Weights of a small transformer language model.
Size: width 96, 2 heads of 32, MLP 256 ReGLU, vocabulary 5186.
Architecture: rotary positions, no biases in attention or MLP.
Each number is 200 + 20 x the weight over its row's rms, rounded and kept within 0 to 999. Layers, rows and columns count from 0. The size before them is the row's rms in percent of the matrix's.

# layer 2 MLP up, 256x96, rms 0.137, rows 218-251, columns 0-95
084,207,168,169,219,195,198,172,182,217,159,212,227,213,219,174,197,228,217,205,206,209,190,233,208,175,176,189,174,200,197,169,213,205,184,224,188,222,243,178,181,218,202,185,198,195,188,190,180,199,190,185,196,205,211,177,153,236,175,196,225,178,207,193,170,215,181,210,187,159,205,216,191,180,232,226,217,178,193,209,211,228,193,214,172,195,247,189,184,195,201,211,221,205,217,218,170
073,186,208,169,188,222,204,190,203,175,199,210,183,219,216,245,167,189,220,196,181,205,183,240,194,238,235,204,204,185,193,183,212,203,219,200,239,197,236,206,213,215,225,172,221,198,184,178,226,206,186,205,206,199,184,224,162,184,185,171,216,159,179,209,157,220,211,191,228,222,191,214,223,197,208,222,195,199,213,182,177,201,187,175,233,194,198,226,205,230,218,201,204,181,227,176,221
078,231,181,217,216,241,200,176,203,204,207,198,210,204,215,182,208,211,208,187,201,217,173,203,179,232,188,198,206,185,214,162,182,174,191,234,208,216,206,195,171,208,196,178,206,177,212,190,222,198,168,218,181,192,198,194,199,213,199,227,189,179,234,170,192,174,196,181,212,171,182,242,220,214,217,209,193,209,147,221,184,173,219,168,190,171,210,227,163,184,193,214,172,212,244,192,182
099,200,193,198,211,190,203,189,204,199,193,199,207,207,212,186,208,182,181,238,212,204,175,197,199,190,204,196,177,246,177,177,203,194,194,243,220,203,215,188,229,241,188,184,213,222,191,221,207,155,173,154,163,243,223,206,189,200,184,177,153,178,206,227,195,197,174,174,194,236,158,237,228,188,198,212,175,218,181,205,199,210,208,188,198,193,197,196,184,174,193,184,183,205,200,182,184
114,195,224,227,219,186,197,215,227,206,195,185,200,201,194,228,234,209,176,215,213,204,186,173,198,186,218,208,186,221,186,214,174,217,201,198,214,172,223,192,203,203,201,196,207,213,207,213,225,204,220,194,205,185,158,186,219,218,223,198,175,219,198,199,190,214,206,189,217,197,192,179,183,159,203,225,152,218,218,226,185,161,219,163,221,208,186,177,197,197,170,186,208,244,216,255,249
116,195,175,197,195,210,175,194,168,192,209,221,210,227,207,198,207,209,224,193,202,221,168,184,165,198,171,198,168,167,200,209,180,214,232,185,219,204,230,191,180,188,208,195,203,159,179,209,224,171,185,205,208,216,198,207,192,167,191,193,241,202,195,225,206,243,198,179,192,223,147,241,202,205,196,183,223,245,200,177,195,219,190,179,192,179,234,196,189,198,188,202,189,190,206,188,156
111,191,204,203,169,199,175,208,194,170,279,213,200,217,215,192,200,218,188,170,192,164,172,207,174,196,172,194,197,233,233,181,184,180,225,205,165,213,173,185,205,175,197,222,215,217,211,191,223,189,183,188,199,198,223,177,169,199,213,194,211,191,180,192,201,188,187,169,189,208,208,188,219,225,196,180,246,172,175,190,218,187,163,183,190,210,175,183,173,176,191,203,199,192,198,210,204
091,209,191,225,267,245,191,204,228,190,224,224,219,196,204,178,169,174,219,222,217,207,194,172,191,177,217,183,220,219,218,206,179,193,209,222,180,158,181,191,174,207,209,195,192,225,202,218,205,216,216,188,204,221,201,203,212,201,181,192,193,190,190,186,214,206,228,193,164,196,215,217,207,211,232,201,224,231,201,211,172,176,194,188,215,167,179,188,203,190,199,172,223,197,228,146,211
085,162,205,193,184,215,190,203,181,165,210,213,193,137,185,190,196,195,196,184,194,157,196,174,191,180,181,217,210,219,203,182,226,191,229,185,196,192,197,208,218,195,199,170,217,185,197,223,224,207,150,208,158,166,211,183,190,209,202,196,207,194,170,220,161,189,241,214,177,187,191,218,212,247,195,220,203,206,205,221,211,201,191,218,223,240,222,194,205,208,176,193,215,182,185,183,209
087,174,148,214,184,210,185,199,194,220,219,205,204,199,197,226,165,204,208,239,190,219,192,207,197,207,194,196,214,144,199,203,201,205,227,210,190,185,194,181,196,208,220,201,164,178,188,230,188,203,167,237,187,197,190,223,176,193,234,165,214,208,186,189,168,238,184,192,205,195,223,218,184,210,236,200,252,195,233,219,188,229,209,194,200,231,204,203,224,218,194,206,219,195,185,190,176
096,174,197,229,187,205,200,195,196,191,185,196,158,208,229,192,207,216,214,220,179,195,192,190,190,208,202,175,211,192,197,231,212,203,188,213,194,216,184,198,219,184,195,200,184,225,235,183,229,212,242,235,175,176,207,176,190,211,206,239,178,213,209,185,205,206,213,178,203,193,223,190,254,206,199,193,206,169,226,189,233,211,240,162,190,240,181,206,167,181,169,220,213,211,173,195,231
085,188,189,173,199,180,196,195,195,205,184,198,161,196,204,191,167,230,207,181,247,236,203,226,199,207,203,235,188,194,179,190,159,242,203,194,203,199,202,202,203,198,205,165,192,161,182,170,214,199,160,153,216,171,200,216,169,191,201,198,200,199,222,221,222,194,204,189,181,202,157,190,162,208,199,179,219,217,219,167,189,204,227,186,216,184,217,222,202,214,204,185,218,196,198,182,233
095,247,162,191,222,194,164,213,187,242,207,199,226,207,210,200,190,173,208,218,187,221,190,197,209,219,220,228,215,223,185,203,202,161,208,173,220,195,212,208,180,221,199,213,216,228,204,205,201,184,214,213,227,208,188,194,202,182,218,163,173,220,195,200,218,206,242,191,236,204,209,240,209,181,207,202,193,175,177,209,217,199,201,186,197,136,177,201,213,214,170,196,231,177,198,180,187
094,211,156,217,204,213,174,219,183,184,177,208,195,194,232,185,199,212,192,192,220,177,206,206,188,197,219,185,190,145,196,206,218,194,222,187,186,180,169,171,250,210,171,202,251,177,198,188,200,204,221,220,180,182,231,218,212,191,208,160,198,206,193,203,197,198,214,188,192,211,172,207,248,192,176,231,222,181,247,188,192,181,171,181,202,204,198,203,209,198,190,220,212,179,173,215,211
107,203,177,198,193,214,180,178,220,181,221,144,200,202,212,171,186,176,182,191,202,209,201,223,196,225,190,222,205,206,195,196,183,205,191,231,230,208,175,231,191,189,206,194,183,182,202,212,204,216,218,174,214,244,222,178,223,186,204,193,204,241,227,209,205,244,226,222,221,189,174,169,206,166,191,230,224,210,180,188,186,211,206,197,213,201,192,174,196,195,218,227,243,208,182,241,225
083,162,197,217,208,182,208,192,225,161,206,212,202,182,208,160,223,170,206,195,188,207,181,211,222,194,168,217,226,176,186,210,232,229,205,194,169,185,196,195,245,194,216,189,227,215,193,200,218,222,192,178,174,222,220,216,148,212,219,197,198,189,248,217,199,192,187,188,212,160,237,189,236,204,202,205,201,177,212,197,188,213,209,197,187,148,203,169,213,193,200,221,190,197,192,194,199
096,239,157,184,180,172,200,192,217,179,224,198,181,207,208,181,214,161,214,226,178,186,213,200,190,213,185,190,180,193,192,207,175,191,205,211,165,230,167,193,247,200,207,167,229,227,206,226,187,189,224,205,171,225,190,206,177,209,194,210,206,205,190,234,196,198,204,197,186,170,180,225,226,229,199,230,215,183,227,191,201,250,205,192,196,212,189,197,214,195,184,199,240,163,211,202,189
082,228,182,199,201,196,174,183,234,174,241,202,208,180,187,159,173,179,179,185,177,176,229,206,182,185,213,190,192,184,217,188,149,231,215,212,207,178,187,203,215,214,198,197,204,197,192,221,224,165,230,206,188,201,194,202,206,218,185,205,194,192,241,179,226,174,225,183,189,189,189,244,224,218,202,236,184,206,170,212,206,245,218,184,189,195,194,173,205,203,232,208,180,222,197,209,195
096,190,188,186,196,210,173,223,220,222,207,217,227,226,212,173,200,195,171,213,215,247,203,178,179,238,195,210,211,221,213,205,207,202,142,171,203,181,205,192,229,194,188,177,242,198,197,185,179,187,195,179,199,217,197,203,180,238,203,179,178,243,193,206,206,202,239,186,224,213,169,211,208,198,195,199,163,194,233,203,214,176,199,204,189,180,215,183,185,167,160,202,181,208,176,205,197
099,180,197,165,223,203,193,177,203,162,178,183,189,168,198,198,204,182,201,214,209,211,193,197,205,200,174,206,236,170,213,207,251,212,221,197,183,214,215,205,235,193,182,174,217,182,181,212,163,171,204,213,227,170,199,159,196,202,178,222,202,181,234,166,209,208,201,212,194,204,197,212,198,200,189,205,184,178,174,209,235,207,178,225,173,164,210,204,211,226,204,179,201,168,211,189,153
087,222,185,238,189,204,204,191,211,156,188,196,194,205,206,190,194,180,231,187,162,239,209,187,208,232,180,193,232,212,180,201,214,203,198,178,213,178,176,216,199,202,207,191,196,213,162,206,208,184,182,186,182,211,199,186,199,249,198,170,150,185,206,221,185,199,223,185,232,180,247,209,194,202,201,210,239,161,183,197,184,190,235,197,226,218,180,203,232,188,207,213,230,209,212,205,191
087,175,243,230,189,225,224,240,159,174,194,198,165,202,184,187,224,196,182,194,228,223,189,186,229,215,204,190,203,195,201,212,201,186,215,188,195,165,181,219,226,198,208,208,250,198,194,180,191,196,192,204,194,176,207,235,232,208,178,190,182,194,207,232,227,193,211,186,187,218,220,172,200,252,197,205,190,203,207,209,215,194,221,200,213,197,180,253,197,206,185,193,207,222,214,234,224
080,194,186,207,184,197,174,246,203,174,224,226,215,199,221,212,209,225,242,169,182,223,162,242,194,205,200,219,182,213,213,197,211,192,164,233,225,185,207,194,168,197,227,160,177,223,157,213,180,207,218,206,229,203,188,184,218,192,193,188,176,202,167,177,187,205,203,204,206,182,202,196,208,213,212,241,197,199,168,184,211,175,192,199,208,187,193,195,200,201,186,203,204,150,195,211,168
112,190,214,200,200,215,214,208,185,240,223,201,208,218,207,205,187,190,213,180,220,202,185,183,186,213,199,206,205,217,166,202,174,215,194,188,183,177,220,175,194,205,168,184,179,208,191,182,196,230,223,189,231,192,206,206,234,162,182,199,235,206,205,234,231,173,213,167,194,234,226,190,177,198,207,173,189,206,200,183,188,195,177,192,227,162,219,216,228,225,191,162,167,154,205,216,237
107,220,168,186,222,204,189,224,203,188,195,178,181,197,230,215,193,227,233,217,190,197,140,229,222,204,189,203,216,170,173,221,190,170,245,258,188,167,165,188,198,199,197,197,195,215,195,232,194,179,201,185,219,196,220,199,219,191,191,197,205,190,220,225,168,176,209,211,178,205,193,211,193,178,200,202,206,213,213,193,175,190,183,203,165,207,211,187,199,159,220,234,207,178,214,181,196
116,175,229,205,184,222,225,184,194,212,207,186,161,191,211,194,201,202,221,203,216,160,199,187,181,200,199,163,216,168,245,178,208,197,216,218,218,205,153,179,203,181,176,220,215,189,202,167,236,200,194,234,210,235,193,218,221,194,191,224,222,210,200,220,209,171,169,224,167,206,191,227,194,203,219,200,221,207,171,191,210,179,191,205,187,230,226,192,169,212,211,200,172,217,194,173,175
089,176,159,225,195,188,196,179,205,215,230,207,212,202,193,238,198,217,225,201,199,173,208,217,190,199,192,183,223,201,190,206,236,214,176,200,194,166,156,178,213,212,187,191,202,188,216,171,191,174,170,193,207,216,191,205,217,184,197,204,242,209,226,166,206,216,192,211,226,210,196,216,198,206,213,196,183,177,216,211,208,155,173,206,180,157,218,208,198,167,225,212,170,189,226,236,157
100,172,228,192,183,207,186,188,212,199,226,183,183,199,209,187,179,196,181,171,192,178,206,195,188,208,233,177,180,253,213,219,199,172,205,210,222,195,187,225,232,194,197,171,186,194,254,164,229,196,226,203,204,240,200,203,198,182,194,180,177,195,194,243,209,214,185,190,165,195,199,200,223,181,227,219,200,214,209,195,206,191,197,201,229,226,188,164,230,163,191,166,222,199,191,204,215
087,209,219,197,210,171,145,210,158,198,216,191,187,206,203,217,189,225,190,201,207,204,219,197,202,173,197,164,182,205,246,234,170,225,208,203,229,197,245,192,185,185,189,202,199,218,217,205,205,196,193,216,213,228,131,181,198,161,188,208,182,215,185,179,204,199,208,185,174,180,205,199,203,210,212,241,197,242,197,176,208,217,205,184,217,175,204,176,198,197,220,216,201,205,205,194,227
105,206,215,202,184,192,214,220,200,202,192,202,181,185,216,211,209,204,182,170,151,191,178,184,195,211,183,204,170,192,164,228,197,245,206,183,182,209,210,193,212,207,191,228,232,219,191,206,200,192,203,180,181,225,207,219,157,205,186,184,206,147,209,197,189,170,224,191,223,191,168,191,235,230,211,222,204,175,173,197,228,223,191,156,207,183,168,190,196,238,163,185,194,186,205,200,195
090,193,207,191,232,199,180,218,213,167,193,170,212,209,207,188,209,217,222,213,215,189,185,217,220,227,181,202,190,215,235,192,205,244,198,175,199,205,198,179,211,150,212,206,192,209,215,213,188,192,191,199,196,235,199,182,158,199,192,187,177,185,231,199,212,221,195,173,220,196,235,167,239,168,238,212,187,170,162,198,232,212,232,197,181,188,203,203,211,204,165,193,168,190,174,188,213
108,201,207,230,262,225,179,184,177,212,197,191,188,184,242,195,224,228,211,213,174,224,209,198,208,209,170,213,185,221,215,193,178,193,181,228,218,187,192,205,168,212,190,233,190,188,170,224,204,208,177,190,177,215,194,205,165,196,197,197,152,218,190,193,186,200,180,225,213,180,216,214,182,224,214,191,226,197,175,234,182,224,231,206,192,203,194,178,187,159,222,211,182,216,221,197,179
095,226,195,210,198,173,215,177,176,207,188,231,185,187,233,184,210,219,208,189,221,227,197,221,185,175,231,183,206,210,214,205,182,221,160,182,172,199,204,200,204,217,192,205,243,201,245,199,207,208,192,194,189,202,205,210,225,211,173,204,218,206,182,205,186,189,236,183,235,199,181,217,191,190,209,141,204,204,207,169,136,202,237,193,217,175,183,197,229,219,213,207,211,198,181,217,211
104,193,195,201,239,219,197,220,171,214,199,190,204,195,199,227,207,212,215,218,210,212,171,205,205,186,213,210,191,229,195,200,218,230,178,177,197,175,206,234,212,190,218,216,197,179,212,203,203,191,211,216,236,218,170,179,226,197,184,191,199,236,178,211,212,252,207,210,169,208,202,180,164,185,219,180,170,207,208,207,255,173,206,222,215,202,228,186,163,163,194,192,213,235,219,199,235